{
  "num_hidden_layers": 9,
  "num_key_value_heads": 10,
  "qk_norm": false,
  "init_std_down": 0.0,
  "lr_head": 0.00641,
  "schedule": "wsd",
  "decay_fraction": 0.866,
  "doc_mask": true
}
Each number is 128 + 24 x the weight over the matrix's rms, rounded and kept within 0 to 255. Layers, rows and columns count from 0. Numbers have three digits each.

# layer 4 MLP up, 3200x640, rms 0.0765, rows 2051-2159, columns 256-383
121148107144145144168149149111150164148104077168076129143120091171133128113160137112118123144099113128121166162172113125128091193121118083173108166165112128115103135150120138102110111140068124130128153113095147060157115118098124083127139107102111145120132147132149142150082102186112096124121156126115148144128134124109116127134110141135142159144144132161118129087101114124162129121101
115089118131157122099175103134160122099139147155107116152130134152135123093151139170141099120097113102120103141122074121166150181100097126158137113129148132129184138137102160133165104136142136156088129162131167108132109105142130082148103109133120139094109169133138155101125135147137152132139126149101084112134128138092084176124117123115101112142125135121125126137112102084103109127130
137113107157167099104102126083126112147121127166090155128101094094109092160096154137127103111099140136133136099134149099153140121147109136132125160128107130139127122119106148109146141073117203124130109189144144144131100106143148101111173144148092110149113148113150123126106111134166093124094165161172137134170126139151126088134103101124177161140142124146133173098096155148095109173109
138100110143175178152131129182132129114126099148110130147113118147162120121107125157103125126164143094142086106087116119176126130177111129145097089141090116151145135134138104086109135129166147119099180145128170185104122141072129095136148144138126104090143160127123157131092114134128116121112145112090166131170106111145137150157077092125118127107147110091100146092146168106088111136146
140093108109133173152108107113118119136168126105154095116131120129096105124120125161123119107125071134116087076105120122102114119161141101120114112097120129135147112155123083120109150105156165160133148135090103124137159065076082123146136148119136127140123144160145123139175145116112089178117092101174168091108141109113118107088139131134169108096152169141156111085102148137106116100157
154110123138091126151110157117103161088128117141165128158098125117167100169115125074140141107134116106179175134118129098113101135150133107134106125124112148123121146153070135155133112095109136132098149111061135159143187118158079117141075110138139114098123113108109125115116105112162097165100096090098154082092146087118140092124116122127163127135078136111119138124138077131118096118081
099077157128131155140118147143111111113127088142147082110098096111175148186129076122097107102127152172109148086098154146124099100143150103129147166176041167150171176136096146090102094110109182163103134124118133150114153094122132124149105143112163139133138115147139118116146083174120096118126118132090133115163111135129082133090096163156138136141159105162134134123166084134127154148115
121174140131127152125120124137093135132120130136149134124125125110094118115106153115152162107125110122149129093102144129090148140116097124122132189137153116143105117120124103116148138142115159135129142132131125091115122070116112124124096129140131147171080109110216123115170098120136071142113149141118157133106141126109124124118112131117122119146135137094101135142130176172091101113103
147136095091157100143168095123148152141169149141105118149142151100121155147122117142143082149156144117154149143112104095134133106052109117170141139122086122122146108155119165129150134113115092104117143126146081153145120116129108121124091129075126098128151172146132174139165103129105167168141129124139175088130119107142160137119154125132155120138140144130137163148139098101167156125118
125197152122084097143135148132128083147179106124124202131138150151094112175147129119149091143129150154100138159093165102165125142121128085129087070097108158118148069150122099119095138145091108132147174140130081090148124103199122112107092152128108154146125129131107149068162144118093149128118098159169138153148106161157174138143069151139178141115160132082140192158159087148145148116145
118099132126125137089120151100177092120130116156129116122118153135136146153135117109130101124110144138135162109118143111126142178147160097120098078102110124128133105129143146102125126155143112149127126135107132165125154113110135114122160168151114120123123172170128085156094132144127130174123108166137142092140095120144125040144170107148133156141141091133153115147163128130104150116144
172134134125164143131144114146103094190134114114076122115132160165096151171143154112122116140092119137101095156100181087160159140139119088147181120155155146123128153098123106168140145142097087119142154104114115123101090140148090163143085117159117134167075161101076159168100109086113127174102132138191105097148145103131104184116113119135098114108132089169172100101130127119090124159128
121142069150140137141109151163131102129104175031180110125149135115082172120132137125110074139139099129099127138138097112104123121122136133113064149139115115187137071085132129112110147141124137137087107079127162139136120121174093155148109095090128144124163154136160152116167169161132142090100128203124147126122136107132152161108131148098113117116088175158098088108170112135109137126161
136116120193120071121159127105105128098129114121104139107093146115099149150084140144146133122113114157141144142154150115159150120142155165102105145124134183099138119171134118128134115155066121115101127136105155136168153112169097129115090102128142123185111134153168109121070086133136157124132118164112103142154144129137138082127123107123118110115149125083134125121140114116117140128123
121163093099108158145138129164094105134129113111124109099137119121121156111119088194142112074106109182096127122140161083119111151144127158151139100136102143108134080133153135111161159101084168127113124091111119106130094117130098109177126164112115175113179168125116161149153163130108172109147102117131169146121100138164124112100160086136069126144123111155132126130082144117145073131109
140129137131100199130127135105116148117128154107148151120149120129091096119118114108148152145151103097146147093132129151114127107106102111133119130143122082147150133105156100124109130108113163121093095107109114143119102135148140155151146197127134117130119099130142125117145086132157131081143151110162119126123124160119112119139154116135099106123164141109147116150091101123121111074164
144130098129124147117159145121110112134129121191131123111129088147109110140102133127148140131108124121104163117122170153103061143124128153101118100180046092125142152168110121132144135130118123138156146126122140128107164078130157124125132103111146118110181113135131144154098157150180179122082130168096176184172119134174116104152119118128143125093065138163102175101172114111153132166151
125106060148099110129143111128164106153155113108146108121163143143106148166142126165118174123115156114109104097136093076159160159159140117139113151121126130135137071109151137085089085157137132122148155092143152135077110130135110146148130101114125122134115111125100098139126111100148132119125079114066174149135155154146123129097135101146095110164131130105141118134124098124122118110089
117152078117099134126114109149165155094084119143159132159100095095174096122145148142118102144149132118095133141151148139072115130115133113130111135096105081156124141096081104117128126141100121123149102098144181124099110131136113137153133112096088164190147120118078122148151137118159135107107138137158130092120126144141168148118121129172148116137117097146125133146117139079120118160091
145165151137124160114161141118111127168156111081122158122123135155146080142128186096083155102126118133133113116140134129162145111147153144179135132151144132098116099099081110107136122093113143135131153126127179121101141116124110093113123139134162129097157141145119110129145097167114147147138162128132142136192131131144148146115100115143113123142118112128126112137124162102134129145125
138112088121139128123175122136141114105067113129159136092150115123105169178135124125116141052112102129129114169114151091141110100139147122137156100138120105113105172159156127124150087117091134161138148127096094158140142167133114144126107177193069141127127147110144148132100148163167111135116140125139136145134135173118121117170081121124133144122114117128103143128115095098115120118106
174110121132072132141157143132136139099157130104125112120122132167086140110109117128107126153089144150121084130101101114106116156108078113160103159112095084113106126101157115128093132145099182104116142141143141144085094135127115141153133107154111128127102176109119121147130155151155123155140158141120187120156124127152094110139144105137092150099102120143140111149163156119131130088081
112151117122171144134126127068137140143141133187142161100109128129177135109141125119117091102148137078144165113103115141129115158152128128117146122156132105121147138117106120134104122146137088135135106133128145111116141170161139118120131132161166135109106148125111125136155150125114133122122147124161090133114125110090106122099166131075143134114155138124153152135131117120132167120151
135126158118120074124158125135135139133100105109127104111138128183092108096149132127120151089132171119131165110154119099115143147120167155135151147132096150086158093129146132129152120095140108054111124144150135108114172117124108106155154114117092113075115151139125141126148147105168106101111122107169118117128132115120090088145144161142130100127146101110094133123112140134138152098127
134148131111142125143157117151157112158167133108156102144098179164093137115157120080126108107114088106101192116138115133111112163171136131141174055117116124099122092138137106116134123140101142118102157157136130118111130180122165101164112110105126093124080100147122121087137151139168108130123074110104101133114161081122142104148116141138130144141137146164133122120137172073140110135114
125123111133111170120112177132134125127142110132173115147141126109110117146110136143151157090108132106123137136107149132166113132123124143140127145130120153132134072117108112118090144106140115086151097149135141159101137102155089109140139155123128067127149151128132101083120148144146089128102138169120147106141142110128132121112118096147108132151134129143180125100136144142114117168144
082188126148150087097072142160163126137119132139157169123141117117155152105121125081146118155124142138116159099100146104140084159147134174100141156138112134102130163124163119134154147095119127099121147136125099162136149125121160129135129143152172138183129101155135157141155146150146129115106129140099165163136113117091114175121172118109160161159107090113162152111144110123131162176108
118135125147120125117147140121109166103135120076132114116147092162114135140137164129132154129127137140135161114121134109162124120115095090110141112099119116142168102130142127146145122086103103129128140145145142145153112112153153164130166134130112156137145138109128108078152140177114111137134140122135120140167111156115091124135142112074153117164122156123154131120148135100116111131124
091155167137096092112159139111139108109164132063120097117122109142152106149142138093137128110077135118123155130151143139155119099116140155139123125095130083127137135108109110190162108089112081111099125154120142065091143115114128158141116152137167076128117130106091151117132171147122119094075114162144106123148165142121137091137063142065054143146195094124160189088121161188154099174105
170103157118132138150130175126162135110125147119140117143122099160072122130130118164096154042117122123156148149178088140153161095159150094109136113155117112141166144158160091139132116136137145125077133104120125078132096090131144134114134105130188120166131132129106127118148153106134130123128108146135173136117143141132138103126106075115205123101137097086147163144097099172106095121126
121114105147126138108116145175067121113111138129132137145118122104163112168134126122150125145154099110155123144142157066156132142117147112095138128122128108145115102154125127129147113113135089129094078133120148169133157102116148088116133154154088084120131137126098118097076155156154094104110109129155112106116132163139148149130133070124082122139157088187139151118144130130121124129077
134143099114141138137114089153083098137155147140119117113126157101159122156121146122135138111189143145122112143117109135144142094157120169098127109123148159088099128127156113120176143033102124135138124104144139125144138095148103147132099136114119157145157163122087127146154121126077162105127143123167175120131138111156122128140151117174112109103086102128117149113140128167141138135137
141128122153163123148128145126161137131113124114124128141140127120159115102111138122126151115159164146124120117121100140129120122125137131108131146100087179108119128131120091119167146130129123135116132104108132142142133158153095105130152128111143122146139102124161081144146122132136120134141129142139112120154131131101119125118117131100142117145105130114122143135102132096106132111155
161198143090133133125157122128139119071152112073106107132112139112126131087094120166122119144133152150160119157131117105150099107138143103132153119118134127120097110131119158096115111141104154126098069130121099145112116091112116114097166116148125154160124100165133138137177130114129090115145142148156150133171172148107127107123155196145120124131141131092108167144109181154099089072129
138145108157148120127143138120151163136153138135128153144126113094095145163116146151092060188142126142141127099081139128124117116066130143113120118171076132175123099082098165127087110137125082124124168139122139154111138123117079158136086099157141156085143135118087117095122151135150129156109142129126120081146117146107148082138146158137133129113157130140144142135170115163126145136145
100135091118088130161161119139106112086125129180110129124108118122099117099116171073118145140120152119115109147129097102116106114165105132101072139124091096105156154107156115100133148116135141107140132104116137136101111131167116102102160130178181173124115110134136093155089081112112139163127156144133156193121089183109106082145104113134062122091138155149174159098138150135119143096147
122132126124115148127130113175120129170108123135124161103124115100151102135118118120143117128124140135126139108140116175132104129138128099107146103143175141141156141139094118139149156113145138120090157123102120126093124152131107113137109134127123108162145132096059129098167122127117150148115099148132123135111136153103091108112106122127107123150120101107109156143102171119134104120109
117150129101146094150158097103144184097137163125114159161155151096101116158120129115115158140138154126133071127090089164090160157117129147125160146109182124187147099118130119137156122131081116109160108101144120111115140074130116167101142137138121141150148134141181115105148141105139104109114200145132140147151154134114105102101160115113085108128154115110129107107080142137084126125136
170075168151107131159125167110042118157121120100139119139147164104100135110077153094162132165121073126154103134157089087130090157128090114143105100097087158110138125150110129168098148146148153145141127163092079126133125113152130125123125134143127126111114144154172132149144141095106093141131154129157136115113144092094117132149132093125127122119141157140148107106162119137146148098122
154134149113156140150103138126159144073121122156106136174097119153110118134126161163129090154150126117158159118144166117112103141154145093125114101100152152134104122126137148095160120121145145138106119143076111124146157109127120145144142070148095113145125157127129139127176108128122138088144102154136148138130114137159110099110127089135144090100131128190139128138136143150152116154097
131097151090139112129157119135104126133118079133133114139168118099118101125092143127130178125114170124125155121141102125148153105106125131135172126096126108120102103159126094159099083197144126140100124172144152101149167152152121101146095168147085147122127123122146115110162156098100077122154122077154105120162120104111126113117097119123159132128107100122121108129162076122110129120122
145122148138152115176142156129136150104115112149141134138145143167149121111139121137131169139131169121129111126093138102148136119122140144110131158163142162112139140108188139142160088139070122132127138158136162139144103137119101096140084143095074104107110111137133075072123145097107158132162120150117129148089118120085101121138131125117099116125107155108133146137135120128142128149093
112115156138071118132133163153096126179111103122105116143085132133142133170165156160114182132124098116141113141107103147132104139140163151121152118136117121127110113146158132127112164183163145112095164137139140140098160144094124108119129104114157114123127141125151149088106120155118119117115150121065091211116126162149122153165093120144088123127118121130112164170112094099065130109133
159107079121169119104111141148111116073120113124160121129103131134152129119126078108133128131217146147124114137117130113124131145114122162120104160109089131124108095110122160140157122125100120134144144115164105133144122109207130112142101131115113180113139130115126077125121117141071112121150088109146114131146159149124138109121145143121106116147141171143128122126097102111110127103131
154173098148153153157149122123126136126167131158116106137141124137161171154150143123123123105131147172135136144124135110128097199114151145125136128120092134129117114139128133152111136114142149113125181121154163161132175114117094128148141153095153117145131144146133145108162104126106106076150139130146170132127159116110135119120121122147143105124115151131139103157131117140152143143156
157106180100139137128083132140100132114108122077161139079137139113124130136133119156159154115107126147130124148129120063195140139165174124087129096117112118121173140115128157103127150132104120139134142103141103091116120168124074172141122063139085102106174145142089139147144134132129160138113107083122126142111109123132095109147146095178122138104133140147111120147144114091138114149125
143120148123127111172114158140104149122099151119141166149116126170155124123117138122102135131102084153137128167104170126136150135098121136112167125153110139109119106152122151170096135113153129133121136117138154147098154165129141130165196195108141119113123124151146155136127148156106124099110108144142169124159141143155126128102119143153117131113140161140085129114125153136110119110104
086143143131102135085152148148123171121177116152138121113136118100134130106148149114147100134115148180091152139135155132131140122108111136115133127157107156100128118097150130137176134128136147089150139132127091168114162141134072098096104159118143104145117124163166138128118148123180149118087145119128123127145118120102107109154113104116119188096124153156123131128160128129181137119127
112144147136154148114129152098142107096121131130176119116134113156157156124159110107119096127175124126142124129197106128109119172139110169129122110120121137102111123121120138102148110145140098131102114171134107111169120125158153145150123087095130090154097106172093086157152071143119136145159125099113124118163106098175155141123063149128152135146112117102133146101123104106126129120158
102120125114124076167092137150144162123103144097114135140154167111116153101112122142156100153134167123187102170109111104110163168150133103155058154125159113179126105117185117120106117084159144174069132155142150126168181139096139153116091153123159162094099121149108124134178149175150149109134081119154137137087114085142139090126094106144113107159167082137104194125104141093091166154114
128186117117105190116151139133044153105162131128078142136128102138163116141153142140145146092135146152129092140091159161111097151147175131127159103105148133160124131149135136140120175132134171134144101168148128164140132060107116130122106132120092134145151148116125169166151107112135110137086102129076150098096175116132158110095110153162091130098119133117093116101133144139123132132119
124117127139114159109112153063134117124149141109140159144107174090141109094132143081125134117129121131112121121122117122132111142143154159138143062109116121138117119150118143166152114108122143130137112137124134115112109160117128148144138132157113105136152163120112104104135146176111116134133114144117145131168130136139171130084112133088158133103112121110098132152144150083108153118137
129134131154106168142102153124113128126096139086156112117114132113103146141096102109098074160127118163123125143144123140130170120140095137121130109154106102137164110112130119144124134079095128114144141100130122167111104142136166112094130119124094128138108134132132130135133112121127118120125130147132149152125170095173119089131120141161134116169108145138112146138119135143100140105147
107158103128108127127082120101144127110138101139173138149134115102123070138138138115069112178174132138118162190145173110124110083124149139146132125136133119140143097105119090082157142125104162154091131175153109131126171112110127126096124144152079132112145110077125128119156115161157153163137115114081095116130174115120146101106123137096143131096117181136138079144102158159124171168159
134117127128158151134116154125083113122124160152135121124141136091146124114127095129139102106108127085151141157094127111141107198158124105147121108139105125140141112107149154138154162151193173117132121142142077109155106152109103133176141148110168121100127089088120127154112092117121092129147093128100139139151125123117096171187087138109138160163116112105080149137125142098125138099142
164143133127104089126133162153084125093107145191100155122169164151122107109122126173138122129131099112133164122134113149167097098125127144092126093107083164091124107119113120099100148135118148130137121156122098111128179123122140127126147117100150139128176142162123143122138137150131144157107129127089166119160133104182111145081109087138140120072173137109117079135102102160125132137130
106124141111132189112105172136149101124106108119082120115154149129139196106163149121083127125081119100141118137139150084100123153128138157117117120108137133091124138117130165053109138097123131137159146112140155169119115108131129163103101107149155133108161122137164118112141110133157108131143156126134103151127117083099123086119117133169117176143143142129151137139116131129078131132153
107137087120166175118158130135116105146149163088140112131111137179120141156165134141139090116161096129131159158130169127102130117159135119093124119104142139147131179146106100093144112072156117160102086139125113146134128140170114131123108093123151100115133171145147145132186158124136109157115106113106132122152141102124125097136128124135117152165090104147142136144097181110150125137109
135125139107130149162151123151127120133138147143123107139149094129105126106110110105108136068114145143151115100134171103157136145104167118118135129174102138100102140148155128068115095110123145127095126134152149185144134148099150133134124132185082140140100095148114158105108097138125140092103111147117091095124124124112151108085118126157112087091134136184118108155103109096145160163123
131079102156142155131120103154126152131119117145112160125135135161137109135140146124129129098127102146125145129155139150155145111176136143099126095140145108104127166108133147140141129145108168116163105159128122122076160153095111143153127082091138195162149125149154140124116093100145109125121124117157134127130118110137153157157123167099100157144140113159132120178126109135123140135122
089128143131132129104113133096109105159103125134148106138098105124147081163101178128088109134122089135083117143129133134104131165122159107114134112119138126132150128146139082072145102100158079096111106114115116109117091111101121135140141094148102119146085157130118126110093167139126108143128127131123134123140139136107107134157126098133130106077185124123176090095155145151122163132116
136136153100092121147107128162130117120167138138149107136151089152151115150137139165116143132122123117077136159079129161100160144144097094100161129104119159126124149135098116129149141109121111123141120150098131063090125112127128111176114126052169122165152113137110124131170113102164161133112123132086155107128129132116129106160117149119135146118122108171105124093152121091095136112142
083139119098120114158119124139127121076089078127118121122138113154116149138123140143123130131128126108152104134107165113132099106108131115124166130138134165161107134162108180080113145153127125198166166117141073126122119148139093118120111135140161121151134127160105138137135108174107127128152120134119177173123152142105156136140161128146103152133156117106089104093100119095121096103137
121127141162122164123116147143120094107130132102168138123117109089171113122140135136080140115138129126142111150122130124085093150136097134123109145157147118121101161160104128127127154098148136126087115136127135083136139139129143133110134134165141145124125119143127158139125125140111144118123098134114130108135138126121139115135114076142134122174117163133149140153116181140100131148150
150127112196110102116130146124102135149115143106134191118137161118111136115150127090132131104117153122154128143111102124151137147122121130163150205137117116124149132129085126087103128113150132083127116106153121097141138134112125137106100116112174083119144141172164142166144144127140143112145137129156102117142128102100078107135119111077181156108132094103147144138110136143097119146163
171119167105157124131106151121115095129143127141137145142100143113118070113147161147117119149121151142124092148129108168115156133140162110122145158124130130159125132106078082136141149125106125119121139133087118116123121112113163144131118160098138151093101153143133137093153138160150108125117143099117122112101161127116115097162117118109112143145081150161135183137125124132086122074097
139138135135056121096109154119102070141094132174135148151112152151084145159126132088152154088122109165130112121150131130135115133148133176087074147114106111126118118118152105112158083128095137122164146160102143079119165114111129158112085125182086108127118122111143111126130164105102126105129128150091079122122103144127096133145117112124103108092118121119109092123140115159123113136151
134156126131140121136117106177139132116099080160090133116160167123123109100118164156133106138087100156119099097128106126179180115130099106121101059073147112170143073134104118183128145122104136168114152153142124143137133085176112123133112143169111128077116138108057121135120137159083114128132115113107159175103084155168082101164059186116140136112126071145094138127126145117116128138123
104147127171138083112140138136151070151135150078124146143143105140088124133130151123123112117110135144131103114148127098111131134161137119073133100140126135111106170093081144101113112132136136118099119125100143128109116102117137112129155107108156112173127155135104073133091125149076125117144086114096113141149132094116087122107143084169111139141143133124112140125106162125116122135110
111162091119112101129131121154125161113101138150159107123129132160158060117132135091148126095164103114136123136124152147144149126127136117134132110155128114171124107144127103143130131134121117138132102166164128129109109092144144165137134173149116124109158110138140184123146140144140139125093133145099108155124130114099134149165132129109115151106117166146126145173119125108133129126131
168181112150131108173133138141141143188137114140102134128147126143095127129144125108138109112109149123123108117098097100117154150133108109136096112105158147127161174158120126101093133125096163140114145140112113120164126153159054085135116161170099110152130122124126149134110142149140137142085138168125144097140132129109126144110116120130116112112138109113161120139125141118108087096111
147190141124109140149119063163130123133161116116161146149156100123096130125116136139122147158093107147130141159131088137195116109129151143098111122131073157114104116082126121135102122123135179111132146104111167102112105092109124155122117119099097124147111131093124103119127159086092151186121141151147117102139175154150128159136122155120144112125135124158144108137158124088090143121127
095139134120146149120112082102124122119143101142100130116129136158142136084120122155106132138113124099114126145161129114152127121078131148148112099132129164161125136149103133106060106166141119116125122178131140150126148120133094158144121101114097075155134142096097133146134115150144139138103105141111142127096134126141135080137109165098114119129150086104115146160094158135102103116119
135109132144127154127126114151123173097095159113126133148077151102082103125108128133125121131142136097178115127077153138156119127144138145088167122117132140155105138058100132148159154145107131166131111096187109124131111171163125114104136130120105144196138119119158148137097125164113130111128128120093133136124134145120088092127137150146139165130160105140088178147083127131100123155112
110139129128137121142140095114126119116177109159127130105107160124154149134096150131084115126152094121152141074097119157094141132153102125141135157120164127151140135127118090132123132143120153119158068144106125117135087134192157107133130126139167126111149104109138134130122082153132138147119092138086124153138127126114135107157122150120161111119115129080153140099108153135164133111146
179150125136123140108108107086171113159162096119142199128112157098137163149128129149117121123148146124123139130126073141157117113117127091149150127151153135157117066142105145125088130139100109109152115114102194159113157141105104145129129109113127097096153134088116111110097136132138164069120155134105114136109122142104115132119135128090119108118116141123131114145173108155142145130157
146104156112122107137186186156155119176140101063137118146138108146118134115113126047132159141128157099103144092151123173115109129107122168148115109160133107107119112141167041187154151094119153110097110103125104137126116117131120146153170127104121166162152128107116105128164100090082109154096109176111169126168164109083124116157124165134102137059182074093104161175147123201137130110107
123158118087102153111133123116082111120085140135117131110137208135167115135130131163118130155136135141179136160176078097151157150137100118150131187132083086123123129155105223112133133129151155138094155092126179097083101141144127187141119135138143151140123149134157092155114163158129133076114121140145073090117151103125133117074183106157099150102161124173147139130115177124149117131133
168118099117118084097095098084120137147102104113164147146125169125159104136114135139118144114103158141123152166108145116098120128112129160136099123125155158126146123134135146108163173098069157134090105072147100140136128139104170156108065102112161112150116145097112124099151124129101093115099134103153117118100113137134108138121112160117152103128130117128094156141123140104101108079101
089129129138120192116122142103159138131179107141135133097107158169078145173133174131117116091112112077102098146146095099125106124133144110137117154104154098173138121147109168122101141158139125096110111106112155121095119096104118131125134149136124098095124145168148128167136122136140132133104117136096121139079156130145130169134178089122141138166116160103141141138065078127117080148147
128151156160085091092125116124157117153135125144133110142156096126121145152117106128116141145162105132141126140174105099165148142144083123132157119144100145106094139117100159153104113125114112110088158103158128151110117119131117102154137127131166149097138141105152164157131128168134154097158133114128081106132135143143140123144106143123105091134136157137092121126129115096129121097125
180152152099110119097099125125159130158111107135155086128088145151117139141122125123104118089142113145126115126132153163151120169084144101132133117149130099113104152171109127107148130101115143109142112160153095144131155116155138126127124169111156161158169157124121171141117109167141121142103110084100107118126130149146099060135121122174124123150137100163150125086125154130143128137142
119157118159163098111127159095119144121153147146106122165128059175158172131150147102142170131161122153121025151153131120147160149144099116096139120100121131160150194116084131131091158121128143174131130126127083148137141111111159129139126117149160127144149174093118134107141108130097091109105098122149116140165091114155137082155147090150147135125161110093056134087156122099123171173120
136122151143143148118129114093128133116139114118121141130149095141111108143094114091085149123124114116126079102128130131120133117153131158134097096155128129132139121133110146127101116148146147148127130169070122092122169135159089125056151127097106127130135144132121147140145139128087108168114151127114134126144094109122142126142156139137138112122125133148105163091109113099137130140124
142159089137115121078177153095129083141082151128170117121150135119127188131157111081148121096151124144154125170135104141115129107125150137158171136130125128161149151129152094115164127098125113069147171090105159136150157177115111099116097116123123152093188160142160115157137183143129122191120133128099069153125170108079101135151113083120120127136101162092122068133113147091101120136107
121148155119140135140117114156088118123123137128116107125157123144103106109143103125123105122174139108125158088114149186145130147147190144080107116111095118103130110133129100141139134130098126146110174139119114143129122150136117161105092115146100113143113143109107163063144131155130150106141138189153107127141121082101145119102151164118109103122162074144143148137112120146143073111169
119135106097166158185134099136094144165118107114147145129159148145166102177121122158105133107121141144136126179101149124133139099169102149117139149128140146087134119128115136139104147118087097136069139125142148145118125118133139116154125151150149131117158104141132139138127153121109137114099118172103148137146110143152109131130140072108128146121094110093098161092136163111087152166103
125115112151122102179117154152154144160166093148154109111117037123150069128086123122052113103201082200106102108080093104127061129255103135160122168106084197153149097133083125176032139092112183151150090148111064041133130148139166146110082165120102124176138128109097130118180122097133127126127098117183171122138159120117128093144123114157188113068140129142156102121174161125137111125158
196179092135135122095139100129142132125076127128132153155102144122126146096114119099139121124117093152177127112116145122122096132097128146140149164136115171101080107129131088146116083137138122069117120143142155111098111135156177147131092129122076091109170146121100125124150104145138115099158115104126139151106158085078131119152132086128117159103124145145128148155129131105147119124123
153091116131130134143140112124116138141077171114108098145107147156129147080087113088148119103138069167158132112132103132161119160136125128135146166108112110137109125126163089155166107143150156075148123142093112131102109104130110131152125087089169142150165151064116081119137132150125119117139177114124127133144137141112134158156122156121101131139146103147100109161113103131085128116158
153051094111124096152125150107131133124129141117118143134146139134128150140123125130157131141151135163148132096139153176110166132112121105144162131145143127157116130188138108137092166127125127118094127120132146133112173091147130144132127144157168130116076095103194099106155093139185131111108153126120106122162099111147133133130137111086115103112122114140118116087125137140095099161108
118152121142122098103129114076118132106112127108129128120145129162134121108134138136142106127157149125089095134172142130114189116137109146137175125107137106161137118122134158114106113086086143123172162094130138143157164156146093152127119129112154155093105096155087118132121123108147125088106129146126081145114117166105112142135098149137105143092126158123109124104178115088155178168080
125091125121125125177155134094117188142134111106125132138143123116120118155100150187146082119126083167158160160112152079137098094120080075103097127128141108136164114152150118172134125136104124175143095116117140172136132118096095090114094121149118150171133147092132156103114112111136135132132128081113116155127127151158158100138122097077103150100143184142131158128146156115116142120146
148085111135196136139157141134126101159154108124130129126131120087135118114154130128157130122154135122125154140151131152126075137123120114105140095103136173145134152154157140114155153115149142122110098106149157155160160135110156153158102144157169110105087158145110145141126126107089103140104128121119121098086144109174141124166127122151088115104107120091161141127123143116129074087092
110127088083158175143123081132094099146132091144146128166114156144202091153134158137110135153158173136132109107102190173139136120147110106191122171090084085154111113138139091101178128080157158086160149153164135144151149118164127127155168176112123085171125088109177149159139169127099161123137119169118098124150090156159109220162145125118146124191111200155121086105128098080163149125164
123137170094125146126133151198139147097135083124140095134122119164121138133107135131128102160159122142148127144167134126145101143104122114132158161096134143165148114140103170138151157123099160099145119101119104129162133126188130111106151138156139103128182148133083151089115131148123128132126074117145157149112149110145140096132134097131133171111116098145125099139069143119138121135152
127117144148146129148136130126104106114086141111154096120132168171132111120152127163120117133119107185101113096128108173140147140117120151133121101175129124125108140123145063126087105104129120132117096106097154163119114141145100174142128151130137146156148124087098118148183156158143107142115151122142126148142137125130141132162125084103122125108139177125179112163122153131123107159135
103125124134152127138163150145165134144126137111085105160122144137116166126111117147104129160179161120141107138133142133165130079156086140128144136123131135121109121152178133156144090141141134124146123136103116138128098127144137138123155163097129134127125137100167117187123113141151116142100157122150162134159176105115108090139138110127094131153136124149147129146116138144131092131116
113108098130086136077162111107135128167122144141114103141089150144150107172091148113113114120154145077162167152172102130103153118113170138094110123111096157142142099113106094067151139144137121101161185119136152118141079112138069176094148104156116138168110125157124110121136117132162109085116116170132125153171123126100137179118127121111162127140163115142168153105109140119135107098164
119137153103124114080140140144139140127100133122116171121147150120107107178104146135161141141144140130091109084097126135112138121128160168145147103119111116110129166151152108079127173108160098113092092119143144113093095141108155134137186091108107148150102117123107127116098129133162133086134141112150100075149184165105139154147129144133141154049154124172168072107105150141129168117156
153067113125135164108162169079095163162123129098136110118091150137108055084108126118141119143117157151148111069142115150127079158153185121160093132116146142113140137123092118126111159161150122154119122176130107175134091175100130076112127158148160093145155138100126125158113140099125139118127145132118127118139078161121153145154124127110150109120122093155097112128119146143110122124081
166069153120133128144088103134148135140100149094121161110126104092131113123130120129071108146111143107171163094117129122107149109115153135121118148085138128166108137144120171090147112137075164161129102131137135139122122110121151157122104114086126142163136124138153120112121132110166150097138174123092135131151111126132106136118075170125123123094138146132103109073093157139138099131109
141145125148149139109115153148128097109072118156122138127135123097158105090076159140152109113092170123107071102111119101161112124136198103116109106116153174172111175133149108159112134115184124105112164125145142127112084144126120099147083126125118084130140130141100102134107188157133090133095129123112117128143172094154116111140118146169122135113133115126116157125136148183099132151114
184132162101127143112096134116101096133129093132138076115128168103152151146081125133099094151154131140066122147144145139101095091119126141109107143168120168150175101105109139139152164132138190157145121130110118114102108130110131149111140110127090149124120134095137104151148144101102150144107143152162145131112129094122121086126172124093123121108133135151108097092106121097119108134100
119180134173099117166102146131137170136171131090162165110169055154152143122130098112115134137149090175125067153136160098109076134144114156145164152122127097074112135131140167144159179072083155124124073128133108124141112147107106177054112139066178171118068110139142131111141115107157086120110115136144164114098162126072113110142191135113092130135158092154130081112118157090136104128130
086095179136160138117141113113153130105149081110114123145105132108143120145189090089146176166137099170118109075141143147171141119102139104194097129173109114162127139134127107149128113170122139106149062071110118128137154124102156084182109110120134115086141130121146128087137095164151084152121117136083145119151160160133159087147114158104135143107155111131139127141119128114138110167121
116100058113108129126106104055127130080095129138189117136126075110173096137131146149122128102161111128139107102143110103138115138126137149121135143100113155121113129105133131159096113151098126102125110117128125114087150093132112142102162177125110177143140123128091120120120171127103117108124123133160138111125090100138115115161112095136124100110082124080106167126154114090122146151133
146158125163134130127134108108119104139125087114144098094168097122123129140130125132181167113130157090141132169144127111156163106121139157103071094088157111108114120168109093150145095198127094123150159102180102151160146109105107184133108121155141126081089138137082175154110099172104177186128113168130083136117161148074106136103097073117145138125122126108137139117164109121072100130150
173120149151133136108123163107120127140093092203133094115134181158075097116119103126148142117118125159163126140189108097152115150139134195080105118141154136085158123147170123167199130140121162134133124120089122127108129120120072089140107132121084103147110166086151105156200131117109129141169108103140127150115145115144155149160144136151098127151118125179135160099150103077121129155144